{"d_model": 96, "vocab_size": 2048, "norm": "layernorm", "qk_norm": false, "tie_embeddings": true, "extras": ["capped logits"], "lr_mult_down": 1.5, "beta1": 0.9, "lr_head": 0.00898, "schedule": "wsd", "decay_fraction": 0.938, "seq_len": 1024, "dataset": "wikipedia_en"}
Each number is 128 + 24 x the weight over its row's rms, rounded and kept within 0 to 255. Layers, rows and columns count from 0. Numbers have three digits each. The size before them is the row's rms in percent of the matrix's.

# layer 4 MLP gate, 192x96, rms 0.124, rows 0-144, columns 0-95
103:147122107158108146098173120158153101137129185127129147111129120142140111120157121110138144127094155132126116115149070109165105126135107147137125115134131169166098127130112155213136157124146119141121163124097092114146091086160101137103134128083133159125128138103090153162157134118113123139
117:099128184144157092114143146112141101117125173109144111108105127137115129125130092150126124151128154119121107129168132127138131180105137119127166124144139077129162124144101137147139162111158092190101086143156162106097159099124119180118071145116162148098134136099095137119136135116135114132
114:107125160125100109101134120133186119151159114139103136094141132140151157089108165163079104111138117151152128150135119138156177084084122114120155148136150139136093123112138132131116161076117146151100103119144143106160111117156104113111123119126123134132154130081125115122138146063120180096
117:114138174176095107150127126164137111113167134154168131092134084114108123146155139104167102133117166112132148141080150129105154129093122135155163146110139100161108129135138126159085095107095127126142085131108090108135142098103124142115136169140171089157104128116140132125095129106100108153
100:131111165100141069069140110136182145130104098087123153090148142140124151132114140133062084125116131171112161140135149118142166100107090152117155110125105097122114091101132098124114121127109142107121120133110139192149116133123151138110158129098154116141112154127109126133130123109162144111
095:143151136143122088125123123151125124093130117110142132136107091142128156134118134159090115143169125102106086152129124151110151106158157103117104112140126189163153128168132076127105116121154102124142087158120153154161143151174115160119095113088142106116121118133156086136109107124181157165
118:111081093131141127177143107091115138166146140131134132137146131146141114155139109138120115141147083147115098092127138102092125156111133117107152103135146125112161091104084104113080088067103133182120089154089107103096153117176125125150132139121128134125136147138152097108148142108159140125
094:130150109118116098166115087131136098135126178144114155112143093102142140134167153123129160179104132162076097144089124117155093127128120144132097159092127116172137139133134150116117138164129153128162119180149121114142156124091115109130094159130106154123106164099083115101126138132153088112
105:124102114133127125134142115130148102119111115115107122156163161119137164115099112122134131076103118085121097117113143134133137077100190081089142129088132162101145116151109157089135126112170112136080128103078106125104118163132132098160133094126136094124166127106112137140088131111144138162
113:177139157148077107151095152138129133122133118134164161134123149093082142110135139131118149155198144089101168111133145122115136100106144142151138095083098118112182120126154085135142127150164158116126095119157109155117139126099144170111129154147149139100111158117106155119135134129142129155
106:134150119160149186150097108134157098145133166124120146162124146139108130151167169123129141150105116107122140145108142126120097146108128119155138162126129166104137100170078161058100110162115170130130132129121112111138127096144112129133128128162137092196102125082119141155135132137152112140
110:151154160132120121105135190119101091124144135105104147149111151124100154143120103115102089146084165116127101088158171110101184121112121156101151124132077117125140110084085113089142118112128152131125122126153126158142140128119167139131117123123144125140084136073129145125104094133160159126
107:178147099105135132118127094109145114123161075136093131136129096111112138116107134150137177098109126105151106118152100121167124114141115140117129147079154153132116176148134092181161121127147128112084156118141110092132115153179110161130107134131162116104142129106171138171137119159132115161
097:121113095164152103140132093147139136145160113153100138126157129124131136132128120149139116095114114147099101140137064151165120156131138163134135169098130129137117080151141117168088144099062144112117143168124123110123150116127151109150107172134098153149084138134067137142119177127138150127
097:090126123124111171160153166149124124110132164079131115110136140121139111114149118149122110082103130143137125138073125120177110079106140125161114136122133139127150059131112130147109159134140084118112134163136170126099128145080119098113133146121110168123138109104138177137138110117075128160
090:132168144183125152078120082137151099120113145163145154134102087097127124080128109148146099131133113134144149100158197145112077152151145155136122104161141107132148135117141122134147109125105115144125157143141161135117137110132128158113122159132098167162114142150105100133073128119104119160
089:140105102181136130114123102128156110105102125140140144105100146149132082106091131119134112095127097135123098158151145066127165128132099104131097162150117139138118155119112122111118150154133156119165138106156092138151153180125118072100111139090121142142128111122182150176148092130148107136
101:103147146166165103154122092101148167146098154112124142117132083137158156123149100159135158123095109135103173114112131139165103117095122140148084166127096124088113160187140116158160149105117178108119137113114144130149106133112124138122153139131143144166089140108125169147154151111123120109
102:078141117140139204135140137096156149171139152109128089145111095145144137141108134150101141117164110176143096085139180165143096147153123123105136139080128121102136138153109103112098117108116120149147131139107087094142123152118100120123126131111109124113145144156090103094130119165153138152
091:141096172108167105112111123124097120114117167134139166102134158109150125172099089085131143094111152179157121119115109144123119139138119172137129147120109117113095157166105156116147129142104120138092146132101128144153105197120116075120124127146124143106107110153142140126154087161124108167
110:130146141182140104112145144144132119137138126144118134095092110098053088114151122103142150155130084154132122104169144111104090131137094143113125066171125159120117128099116141163124109130145129163138120121126155130108116076157095143125121127094117084147149140125123172144147137143168111114
120:144123155104113177139119140108145139114080115138132173147132090113117123197144130094109158147100132105128117139101144125163109113137135154145082161088143131123117128127140104126116149093140128173137130168113142140115162092139126118130158151153171108125087192127129106132105081126101145106
097:124117144115122096149141149126139157115119172119109104104120111082115146104167121124134159115153144164130092128129134160169127144139146149099135118119162095057109135109111124146107081129122130133102150110126103098159150123131116119129084127129117161120074185085105141123163119144169084120
106:144128134104159147166120145150110139135108140179131116131132165115119127123141099108138124152104132119122046135131134156136108117121166126208116113163118124117115150152142149102148121069156109146182132108113109112173101127109113104135117103096107149154105102142102133151145159127145152145
076:137127158112117153160110123124118131114137108114139127165095130109109144118096121148092112118146126132118139125106107159111124100158137137134135072149105110068133126149149122098167147122086107088083145123168108149101125084164135124063153086149146151137102126119144103093106142073138143121
089:112140153135136148098084121140195131163125162128149117151078118126105078128102132106132113165147159118122173115131116170154134134164126104158162137112098126126117145100162088147144129165113168140113128145066114127143121108161104150139115148085100131130121130158095118119135136162110126143
103:079094136100164130053107108114106145140146122141132133102127097145112110118150143112110103107163088142138151131161154119089123145120107135103146081147113141129139116116136137163112116133157135101092160116127140142169172168111134160098107146141120086120159137088120142135089117104166141154
108:141123117086118172109103116142133115094099090089224150147113150122132111126142117132118133118148157159127153121143133170103120123084112104104098099146167077151107103132151131143113121147127129152143145125119171121143098126115125163118151157147158109133154166123115142104121117121104147172
092:108122131107152161143144151135096081147147134183153118099130149144163155118191080147126163130106119137114120110108107145156087141117111158149128133111133145126141089137115099136096125136068149108146078093124157136139162134140164123092093111151145091114145107144121144086122110118146122131
107:154145136100156102147134167072118145154128124119167167117178126145112141126155092134129119139140120118155148112176107133092066154100117156158146114126108138143109112118175127142112100144104109108113108111116125101109113096107068150152148120108100119133125133101133101112158119126106184151
106:129129122126116130097093154100124137151108123147164118127136118118110116164158117155136165102178150126089145150106170130143131128130129111150104169148105151101159102143124093182110100124181084091093113152196124159114117118135104145102118147106112093113123106140151145107133084131140133142
113:143086151159151132136141158142169140095149189168164134109093136126123143147094118136119096129131101128162120130173158140103101145129156140091106126091103163147127159118100107125127104121096102142147111151125150139098149065139164097114114144145140142112155131085147092087119127126145133129
110:096118146166116120130129154124144103109116138124103118140120161164126143150132136123138141125139123168121135105121136139132067129089117206108117070137132146082129141140153120102113128135136154166114119109121162191135139109134130130146158109090135132117078114130118150120161139157180105181
074:106103129099079153067082114133118095117179124121113133104137117136111143141112125142119101094172141180113149132142146161112135137123128092124155104142103111127137153129114135140080128140149107098099108132140139117145105110141156112095132072104077077110094143142126161114132123124117173135
095:178116147140141114121124118072109129121157138122103140161124121162151104119152151118143089114118151110111091149131134090074175100097153100091132100164131134134119145086167153143127130128162158134136107128160080119169141149121130142164181127146158094132152141118113157127122137132129126088
101:157184158134118158118140121137125148110105107098106130120102112140135161128124139145115113138163148136139145147142138131104110165128141151140103097127145136135148156110205155137120123119080138090145158136101109142093122131075134098139124133102220113106138116149107111095119148162128126153
099:144117123126141178132140145115125134131167157123128181099144123134143129127097104065101091119085122164139179077135127120098148160117056124096148148117123140137125126102123137107138114124129122121132135096101128125138106143128162084107133186128108164156126144119153107090132119100093121112
119:148137124138120120145155131148158135106117147120135131145137158110144106161125087158133127152132135120071129117191148133146177121127103116167123136147127091151131090178111147131114159152165104180103127093110136086163139110120093104111147086122111080095139155109123122103152136158142111109
108:111158120161161165115142123152119151104147151112125135141126095115154136132076102089094124178147108130153129148142132123153139114150181090186112143105121174177172113127111088123117160117124115112125102112131142126117102111113168124152108132123143175152105101126109159129144073128133119123
102:160155118163126121130138139087122130149111152149103169130109135102127159130143147119098153132121108123108108100131107115111141142105135133121129166101121111154085147162139139137102166121110162115186100163143075119147084112168116077171126134143122147098115171139130142134127062128100128102
106:138104151145160157160120173122113156105114175140152157134123133111122173148151098114073130149114071098135107172108110160113093137119134133125126098170137126142124146157162145147123123121069112165153121149135161127160143114155123117123142145132142120089089128125085122099157145096114107128
092:124119155137126126130113120089129163131138115189122122129085114170161091137140114140156182138112096135143153092122104125155122103172115112145112149138144181112136171127145134131120101113118095115119109186146141141139108089108111135127118112080119173120110128122083095104165123122126157092
101:153115159116172117140100157157113112109171097152136105130120124131123128107142079107058118161103157110129114105183128151144122106126083139120110123105116126111121117084144142173153132158120121094144118120115114134141141144138110145148107135161107118159174170144086120138073123113099147113
054:137171102137104124142113097121133084129081138141127141108153120123171125110155150126116115162132115156117187101133137112120149119064126161126113103151129153135140149116155157155161138109110077125135133140101096113156192121127126146110123149142140102138120105143144155165077173167136146136
091:094137124108138147116114129127111134170114137141170104156113100082083139137139149142103116121163107143174106162172149109130137106103105172117134113148109124127112127119137120132118141115154148099134124135177108188157136107164099142131061108089113156131097104090124106120120150084112137114
090:105107146128141111091106121122137133140175148156125129159092124114116162120145150154129152126144145139135197081107161155155132120116092094092082137109101139135135167129146172119137101163142105130131092112129098144137138121147145148079128135101140177101168133121097096103142129150116113166
117:129132123123176132124109112124132128104146097137129125137134141187141097128138165122129155120149111135104099133139103150143105133136094147120114103158122155094184110139134128091169109109095099115084100166135163164159136140119101102123126088116072121064120158153142115132136102168149143151
099:167100130120132155132116127111127161130129137088114098163198137141128151139130111174121078125114114119155112132139106157140145122136154113143114113096136150110144098127154085105146111130092106123082082138099127116131144122092124158110149167131189148167108106130147104147129120174113157098
058:118152116118134171130173095156151134115090147077116127119119130141100168118150147174139112126125119174130106141125130150134088155151128154110129146141177136120127099153152121099102135138146163110092114114122185148162112168175127106148089127107143129120134174117124154144095155155134158099
073:135140130123115137145118112160138123166099143120118110153094107098083122176065135121102119123160127106135121108142125144139168114141120107109143149136087091088121139164129124134140116159146102120025132151134177125134168128143157102137142123118134118143111138117115141102125077105131139103
111:083115143113100175161129142145140085131096167138144128158151176152144145141126115127148134137120089146100142092131086144150108159140154117104129127118089137154082163080138108141127117123148124129170119072133112114113128092088133151128120119130094160150181138133163144111104110157129130145
089:156129127148125092146129111185124158156166196134130109112153117167137100122127129124113089120109112159152157123144111103144140160118112136133119179153157142162157119135066124145103142127125104138092142105107130138121148116136131155135115155122109144133068126144133091131115153131069159092
090:124108094109115134123127131152088128105086080138122140144114088119142130110164144109118144113099143112121110102089166101121114115089097107126118157140119122142102179085127153147134144167093140142129122087167129135134098122117122097100172152136152123139147090178156130110106121176088162109
106:130122146152161141179075130127148159088145091155104143145134085128073089113151141142076136120141134103134133181141118118153118092151165133134099139163113116132174115150134135157107178137117132094118141124137105145142093095113117107121101117107137171106114102142123127125125165113131112100
100:094114148124143110122152112163136133099124129157123113159146123160142151157125144114173147160144134088160073146119089150121135086136149124099143164109158137124114131153132113143095118156147156152139114153120103081104193165126132113127158155106146113128124090107124085139080131163162137140
103:125129168103121108130157125155141125087154138107173172161122082101124139104114116096081089133129100136080125122106137170103157101102125071109127157127132112128173141142112144133139100141184134092144111131165118139155100137153134160122108137137129127101127144126130160160103109104167107130
072:132167146147122128164143137133107102145109154148129131152114110117142125138089134108144109091148146098096095111148118147155139139146140080135127137131118106090143151145102113125138097174119145136034120100131118097152141171134135133117079114170114151111131142168168125138131118097082111102
102:145151152137121150128105122148141089123114116145126123098151139140102123119131140117104128149127103118084080143111127123142136092104126083125132150135134071081120138184155177115125112127129169124092105125082168138148097133138195160154100118124106145110157102180135145158144130115105136134
113:113130107136123127123126143127150157079126090089086141087117133131158161124156189116099107105137142127127144165111128101092097142129143113145118130151094090119137140091109148113089109071123113091123164084105116140098154158133147128126142082126122105134162120100100154137133126161097142157
091:177104134126135110132082123151139117158158106112112071143118130120102109184144138104113079128149135140131143116120070133114107152150123076085077152146133121123139138126116137123121125115105166130156121120155136162118090141145141146116199119125147137117123121088122146121142138152146179151
102:159100115163118130105106137119140109067144106134133135153157135141107139130123125124145146166108119114142154120074168082132094115075162155150128139130088139097102117160105152141120111117102143124124100153139147147161124097109108151134118143101067114127121160120161140128115141142135168062
121:111125139108143103144130164135103119136128133114160118147125129153107162118148097154100155171118091110136110115156148096157125133181161143134148133156120174145167112137171135133111139094115097134115122161147168123130127122139094120174092118091108088175134111116061123096100121143128143096
099:141130131121123116143086086138100107144154130130153137122107130125143147130113129134126112149137188152102133164134157125153137113094130133102130159087108113186107113106097152183131160128138167152130087131147134123143126125082123191087105193159127088101124120148128128105119112136113109109
099:111132123180125152081137159149116125115095123130135097166137115118077111118131097136135129128114113128136128160110138123155159121107089133140151102100075173117101104127154139091143115130138138093125128156128151130139084140137131133133119175189143102182125122168161131082101139131167157114
104:130127159164111105133129111104119144136146126123158134130114149172135071136171147137118143143098088152132118192109181125151114073123094121196112144128121152146098138168140176134119140129101106151153149147101114129112129132122116115160098168084118173111107120133114141149123129119122123133
101:167130124144105100125147119181169165116112160138104104116111119174131131136137140136105152190116124140118161094130145128140092109124121129173109102125087096101150115150111106114133115123090111087139100095141135101157167091174090120148089127109126137158110141095129110164113106110114138139
094:147130096170099161100130146128126102098135109180167131110168095133110108133169124090141142113136144141097106150120102127148099126120120143126129145151124179086132104160117133137140121116173151126119145103092105128139140123072101159127102171120111174137075124092113149119137136097119103161
102:125181151154126091129138122137139138121157198143132099141107108157119140106122127128130140152102125092157061107161116112125113148125121129152133131148140134120122128129204130115108110110138140146103139168137135117134146091095109119141173136131144150159104081077122158137173114132086114132
085:138148132158153125114124132088062143115121111135103118130116146113127138116174130155134136101146103160090116117188080127081105103139146150107137130145144141108134124130125136111165144078146119143153166135110115115128110166160115102169092148069142145151141138089113112140141123093103095141
075:138118123132131111127106087221122151144158143122121147124132112111114099151128118087087096167127114138079082108138157120145094146153112112163150131163087128128113142102106168114139125140136130094151167131118084126116117081141164153114114140149130139110126135117120116106146179134152117144
099:098138171105144113116134111180120117118111119132164122118127095095131125119158129120120137099135130093142127132151159165145137128087154122127124110106183151117081093116176138095088106108120107101133160134120185126134122133115144162096107145125099089169116163121126169095114086150142140102
088:111125112142144155120165093152121141096110108114120126168137088184121100149148073107099135083134118176144123129148146133103128138117144092091129102122109097127143148147122105163157127121144104189146104089120133158114136171105158161158138112150133096110133111115137098140168102129098121138
069:145129155132159108149133180145109096133130106096125121123149146114056135150156102167100121122135083138130152166143139170122125163150100141139125075144158143101156127121162154080126115125131132128120152164165126117118126134116113120142117078154133112155148178145132139114155092107106099097
091:103136094107103127143112147137141111131117152100104162161129135095145153132143122109122121120092094168105109186112159158162143147114163142104150137181121129094108126143152114107155122101144110104145128125128171138118142146097175096174094130133150140141125148159132114163143104061151104132
101:107172124208169118135128133089117142146091175140126160143125071145139145178116133097132125164117123139170134137130137139099119114141112086106154111112104156141118143122113162083166110121141116140139103155142118101127118141153134144156147128130179147123139110117110126099138144088164108148
100:121149105104117142113133117192131149120082138111117140154134133122149153198135147127088098129132129133144143100094153081136110116120170179084131096101158095158118127112148184099148083096121133104125123136094131140113088135126126112139136118130145139128120143110169116140168132126134129170
099:129144114108105130104128115121107117099077083107138137180122126152147166133115115192117161151116122112128151148160123127133124124119153097140083105134111166113146147118109098102106127137170109124093144083121130122112141132126133152119099121095159062146099085130143112132079090111138115162
097:132140108121118131107123098151094108133139094138171127124116097132088117135114123122139114107118145131065169129121109130126125114173125121114154129125116114154168129099156131192149143147142110142163171098134096150128132168115201116083098123143176125097098121131159142092138123145160128142
116:123130140134115181089136144113111081114087151125133128136107085168137111118130116124150110079127142099125119083081115123110115127097153116115146083168149138081144148116114159138164153157109147095115102128149137116141144140185102109181109128112120145135111129145152166138126153113128173117
105:119121133118162081148174143136158096087084171165116120165128092098105139151113129129146151188128090112157141163130138162134100159098141165160148156057137180125110117150157115122111070115117136121126126142118119134112141138110142119117139147127136111134092122122132128119151128146115129141
100:126135167130111131117111110145133071154129122140124164120142113123071162129141141110114100159134124149162152126124087138111063077154117142137129132078100183167114091081126109122118151112131141139117077118093171134148125136117111119142139144106089124139105107114122149116122146114164106146
105:124105140141129123112119141131117094109103177103123127112117172114099184103139115139134134139124153129147155151135132156162138161135151141174126121144102128129143112140129126135092130103119100118095174160117209113190128122135095133137093143088097121136081132096091126100139112137166118117
094:146108120149143166158153130123099105127171119116126135121114178143108153139133134115165169178125135087164113093160117108115137142115131106155124135128131138095151146170149168163127148129145142139095146135091100125143139128161116165126178118146142154077145158128158143091068117106128149111
098:169153150073174153129171130090140130094122124154109141123117105099145093168116145131150119091110125148149118064162144139146106162143134159121150144111100149130110138128156140108146082102135161136091171116100140105123135148143102133148127163126122104159115126134137101160115117109160125177
101:126133140158186168159141144107123100118127158155149104156162109121150171110144152122127117124117148110171105150129080169130120124123135115139159119121110132129093149150072124101084130147136095093114141156128116088065157122164114150113129156154125128113132155127084119121122138096105135163
096:203134130164122131163149141113126125152103129184107091093142118164063118126152139096138137104150119119139120112156153135150110118125145113136092074145135117105140111129129141134141144134103142089115129167114122093135150135147132140154128158080086177127144131076102148113129117130157140125
107:171122144148104155160098154106128112148091120119142150127115124111125097151108097140140140138111108115125143154149111064167142123134075113116139125160134134144081127087167147139073123099101105150151087126138126140071130117130149099129143135138121176116095169149107154088120135111124155108
103:123098115128168176100153117110133142115104135146177117143112112139095104137134113157148089136104096116164120132109128061136101153109155085120142125102098130134141153097060165123125124119132137131124145139109163139172130123114121079105089128145139121155086123144136143095105119133127104173
100:156101111166141122122135129156148123101165117144084134195099154120157108120086148141113134118107077078100126094109112136153135138118153123135114137145149162102110125119127120079146111114141205107103102133071124136131125144120118114128110143170121137124141128124121134089103113144128148081
098:083093107115139119092138150152152089121120135125089179138131133145145146115138165123147154109155130109127117132147129115103141134095119121122142078139136107095121100136154128121106137086165103092116110119146113086167122206148142110135126109123168100095133103110117089121180161136099131122
095:101135126145114145086130128118114098136137128079113134161107123119144093157163169166133139135123128118087150158130108143161149118109125163147163124111122101113120125145138118128126139099197171105118118170159118132076143121089115127143121089152158108098103154144125092160120081124171151133
087:104136098141113134136141138112117128123115131119148129133149150122136079161103142127125094133212119131133148136134166112089119177125114111151105112155162147141094122087130135094094126140095134157093128128154093151140103112149133149134185105133102128148125104132148125122183099159081167108
111:153104121135123164145095097150159089123134090113107144155066130101101094149173114130137177112139084130154116166151153143107138118151106110169148127141143171128160134153132119132084102152120179163138143155127117144142152087129143114142143131119110123113098139095128096108102122146091121138
107:151100116112158141148133173139138105133110125104127161127106096155103107126108185110176155166141137133128114123133126144094166119109140104120090133195080164121069083114156122099118116136114116130155148148151133158101129122142082092121112125129142137124105158167125162151105114118133130136
096:117124147132137131134118175137086150101086155111134144128116126123109134111116086123124106161152181112165146126143124112123110152080136125183109141154073156152119120097117127113147158146140121138106160138105147126112182094125077081131104102089131143139117144126138154108118155106080149152
102:127124149110097147162171091114130115120111110121185112125152078133110142169135119119164152155094132139138074128113162128116107126103132114176139102148142120133148121159109137091118114149092139166159146116078108133151157101146138099161102086131143113153104111140079154117160141126110135132
088:168126120098153109115150154154060130099106115168095124114141136116105114090096126128100113146179135103147128144131171083142099129130133132125161156126152097106123152143100140131088113119135104125119154150117095168158150151111116151102124068134149173132109099138149114128110081125136136144
102:111133198123122107139124126139118129168121168122132124127097121164110183125142118124090131105123113152125168108083158129148132153058120140099108092153142106146109148103102132106146117119123145148115114129170134116135131127128165119138120197174105158144133127110099108145166098151148142120
099:146126110106202126135134152130137155123099139103102126145180146137146134102108126096141139132168120130136094119109136106134136105123158149151119103147094156184105078121191160100146149109109093148126130106106120133135122125110106136132135175052114132099149137147099140118121151125126113149
093:130120138145126128064161144095128112107151130094152157139135138125100119117076111134132112122124129145162165133137120086110189107131121144155104129107080169127152114089088121145168148175138123134124132101086117126144151117155111095134138161170111088108124151128106154130139103152094113153
089:124097134112100120140153174092092134126135175135097160091151121105073183151163143197128145138137111149129120128133139094123112173122126162115106143133086144130158130110173143120149129095123106130065133133174137144149110127136130110104100109120127136133123115116128132099124154128142105091
110:145148125129148126176148136089109135121128139125146138138131126108107135091092131117161146136138118154105127152122117086177138095145136123146159100181137168100152137118136138110123084099139166125064192123094127144108135120119100106142138080135105146093079146132117133115137173157150128141
120:109124105136082149144158157172161063135129112116139156107148111126156126140101102147066088135110099121124118148125126139075154138126080144124168134128145117136105113092105174148128122132119111105106169107104125159106171117123131134130095117115131170096139112079146150137126139154126140137
103:128117094118134138161120138118097117186161116133128088087157108146171123135187116136100053131147129147133151136151128145126106162115128125168140115158129126151136137153107141118139078128092124118067127101183121130131083143150115133096145117125133111116150121112142125107145115134139114177
088:147134114154101103125113144144141136139099125135135133149146131150079072116148131132091069123129122088124115155109162141120137152106127110121152140137134136100130158129196184161123154092132099112111159148114140137092131156119107089155118083130134090102120145081153113140137115145093159146
092:167119132091173152182129122132118100110105150104126111157113144176110143122111102119106144151138137121146115134123112117158116141111182118137071144144105140156150118126169142114103119139113140123124126144105139129113131079055143106148140121116100137124097124105069188134112126145122091151
109:100112123094129105147118144149116111097132125103136111163150120127127163123151108118098177125140114115124145137092132147172135122098134147117131113117112115116104151156112082120063067119171124160122133123140111152152147123160062170140155112112160096190150142143130140141123139143104104147
086:130152140145121098132097084130103090083168140132124129150105120102107146131081189136096145122140159124163137143127107099132167129136118148107130116158145135094128146147147121139150111124116132154128122135173157094090123122127126186088150121179118131124120131161185121166112107153090119144
100:097089124136089154103056114115125118115130117142215123122135104121143106156128133129123121145146095147158118117157121154180124117152124098125110108134111143128149147102150129118133130143146140158111112115116095129159146162084107101061163150119133123117113102126116093160117126130098168130
120:135117130165090114160141067122169094062121092154132123144103119134138102164121145158133136170087133145142140106114107146152135120095138165110113146124116141117123069101131150153127062119128164140118092135112143108154135128124127100148115142138116111125116135115102162136117117166117119075
087:110114123203153130150110142156131100141127118105148140082172102115130119092103134136133115087123108162155146135145154149115117138183111139142104128161118152108169141128150093144122145147131076127091168091138146147095109145132139157114130100155101099105142142153098136089105096129102123131
093:138103138168137138118136163142147150125133116096137165147122114128120123115126124089135125111123134122123121127143063148134115135106100124172151116139105126105136089093112126103134094153125216109155115154122094151186130132139096090125171101160126101121145153153176133141140098150166129114
082:110098101122163112195158160133113130126097122114147133087166132163164124123104136189138101117141121120120139103088138117113159100105124129123100113179113140097156151124139120114125159158071132126140120154112126111100155106114165167135136110128160145149119128180094101138096139136137139101
094:116126130082104111119125144099133127134108068140140136122119078159140142091139113126064127085170141104090110155130144159135171059143128112116123126112137123164162130127100117152146123103184159131102138161130130146127140160122131132108148164099118119096121146120154113117076120119127133134
100:146104137118215140089118132150131105158101106132117185100094146151150132135096123123160088114098153102126110089120121128123137142089141112149150132150145133141155112137130142100151143121069093132103132122111089120167145151140124095133116143098135093115099153145108137110147117128166089141
097:144106126136162094117132130158106121113160163168138116152089119108086146100149154142142123096161097103138129108150125140144104115128134129147115119153123067132176126135107141150138122149149107086126135175113111161117133111145130171064079102141086110114104139141129113127094125180155117123
106:110110094149109114134163135134143104121140151143131131089110176108109136131135138088110132142134148103118088138094100098188097142150141104140163123125115129165135101145120176135100087122151165081116156133155113103078135095150132136103083157143166124120111159094125116154125119155152134157
094:092127169099157175114120161116108118110074134081124143134128136163119107124165100090154135100085166131150119137108102115129123132101159127109127129110113158096061128156136140124137132093130116128111117104123152107092083140109130162133089127155128098136140151134112130157105173151142142088
101:108142108126146139133128131211125134130059083142117099122128165135139137127173138133125154129143095179127068149124133127152134157136138114148176125135149137123139090108134074118136124102154122144108141103133120139155140143102132144120129103121146111162125124140134208126111128122104096111
108:116137112190079115141154160160137163124119127114132104160150153105154163116103148157136145150134158138144121117075141126116158102090098128100124124173098124149113138108109140102108128111153103103122140111098123132130082150110120167101177141147153103094138120158147100070133120100119111117
089:111114104141142176157088124126126160141115141164131141119103120168130120147156109144117111104123102111135109094134154110117181133102119165104153101114099143115140141134153154105123198113136100100136123120101116100156137169123157086124202127160152103113097113160114146124139138094104146140
088:113124097135102120136132112157102109148134155125110104126143153113148079130102151090136122103134136158198138107118133119120156090145103107146139103115124138133111144107134137125125126101139111148118140091112100138107135106151082152110125141076173148185165132153110142135188127103170165089
085:099102143104158136133159158132142135162175134132148133145113169159121137129147050126065152100125090122150074106110172123129112155146117137130099142141159171141144116119123128107147122099082110134110136119109138121130123185168146135173122148121106112139154140160116117122125148106131142114
108:149128097135123203092103127098123124106139119120171136172077108125156104135095155131092172174161109162106170172111144087145157091124122106116147118149126156127140150125118105133095135145142105113095138126123075118121155118148163125124145131115148148092149140134122129134101107130124119106
095:141115136099143142151142152124127163111122132139126128136106158136099141133148106120145170166117127151138118126108147057173104169129131141140133125141110164149161110155153112125162144082077117093121130156118119116182155097142111114147098086095126133136119132114082099085097098126102108156
114:090108115168165121078134117134124094110146136138107111142122146129144136150129148059104134151139118165146150161110167152144113113055153109115137144094119168139117081129140101104125093124125163135128151077144118103071145147132156101144146130120119149113144156114108117112115128129108159126
103:115093128165145119117112131112113141140111134112144086138138169125116118154140114083114167115123151156116130106088100151158115103136112144146111155133158091165097144154172147137133100132141098085105083131086132149134092148112201173155146129106146141116137147099117129151098130101113157105
109:107128118124121073133174139133139088131137112143149102112153092165133140128156142139092142140131121111161152101124113107094104105134077120204123127153129108135123127132093112116114099113162102079111128137162147094113131114116133122157147156131116139154140150123043136097137114105117118154
121:120120110094133101145139141110136101151169211097132143126136151120157137158103128114094118093123086114156112164103144117110124125158123109148111148134135135188136133102141138162133145142147061156118115117128123135105105117130093183153133097114124172163126124100129120131121097142144156098
098:105173165107144130135139116170111126182113181149118120142115120132110142119202130168144097164129115134158127084126115107118097158139126113146134136161153117158162145096150131108131093163126150151131126172149115130122119126113147127097162138119110128122094090125115080144146117181142139144
105:110148099111133129127079111155126103103148147126117129133142152114117117151090113095126114147101178133161176092148173154105093104122105105155123134094106103155120116106123119189157125131114130108108135100107130131128108155156117120098100125114104136152164143141117118136070109115131134051
103:132142134127112091160128116104121110130119153172087132134119172096129167156123141139145120157071122138119147158119171140114113092063117143152116119142077136103113154115105126104104135129131107143176089142144147184122139157117136175140102148131129100163122152140155125143091114143123095116
107:117118117126081098111128104110141108136137142156163126124134152168135118154152192145118080080130118181147161134100141116117155128093123115113126117123138157128094143096108126141160102139161132140109137156128166127159070122101121123138089108137155113094134135099119075119149137121075118106
094:121134116128102126139115129134149141131156121141195190125164139140107111174167128099147132146141174175145118106107093095147094156125132144129083124102115091154156116123126096142151122124100117156102133125110113087108153069107136142101137123094115113112152147109143116148144136167124131168
097:103139096142130129098093161161120145103118159127124146163192123138132143142148062120128176101117175131116153173147142161097155113121106101108111160141097124080102111111128140095136115117145089111104139125121098119137156105112142133138134125132139103151088139171127127085126122155092135125
084:108137145139137129135136135079172122117146167114107130143090164167125172165101119136104126106130127091142129141058094129131143162105127106093149142136166118125128146111164140111121140074102149135129122139114131133148166176174138158114128140117139138123133105131076112172136098135089128160
108:125181132144127092117154071119142135120107110134147082137108107143090090121162154114118130091116115130130064169139094128160143140119117104118107150133128120151154102098169147181128116113156135148142151096167124150130122198158117134129114155143147111118101133117136124166102124134141142150
093:103101102121130144109114122108145126122134131103197137113118146120128087154120174143164133128141131142175134132147130120122159113095111070135129178113084113140141129089118135161080133116107146133143128101137115083165085106131070131117136155156132093125131142139147143124160109131161172115
088:141110125157151114158151093136180117132108156137106073139134141117139122086109151119178130145101061168148123138144148144159075134114124155143161144133108123102105128162139129125100096140104118147130161122125173156082125116170115130142108130077159116133117111112121109116126133103169145135
101:139160104123142108158156111136130142159121126139098163115132081118130135118153121114140129145080151136129149128075120087114096087145124079146140149157152141125119159129136124101112125095087071151102129087181123142123137143129111071138121157094153129137093132140076139128142094113145142108
094:143138170128128114134118143166132153150108122133107106121176151142123160125116145169133123084112141128098106115092181092136172096068161146095130122089127120103104137124119093107129161118122136084128116152143133117157139134111115165111136142181090095174113129109108155120136106172124119126
105:163114137106159102159157154189162119145140147136128100128108158156116120132134083123167118144092097147120132121115155109137104137107147161111081122131117107133120136133115119097135122122083186120139096103054125115159152094093121107123115178143102124151099142155124124149119146131128116099
101:137107107176150204130154107146112140080128110130169128166149123131140152116161121093140134128128108128116097128118153141159098175134139100088136183151136138115157162126136120130109145145122153177139093137137147100132155131125112124105140157142136129084077145119156109123126123111165162099
111:143087122117131144105107096131104134136127104113121136140107109119077088127153150134123100128122126168142123119150122131142120137085112132168124131139107137171122134161082139136150156165140152117138116059084088148098157101130124159117146097161092162126102111149138176140158105137119098080
101:141134125158117068121143153154124103130066127189140145135119141101163138131117154117146154135146109103164135127150078138156092112112120111147084097146104129136097135135145115121097116137136141148136132150076138141143093148135113145135171112111162114101102123128119172109137069119164107155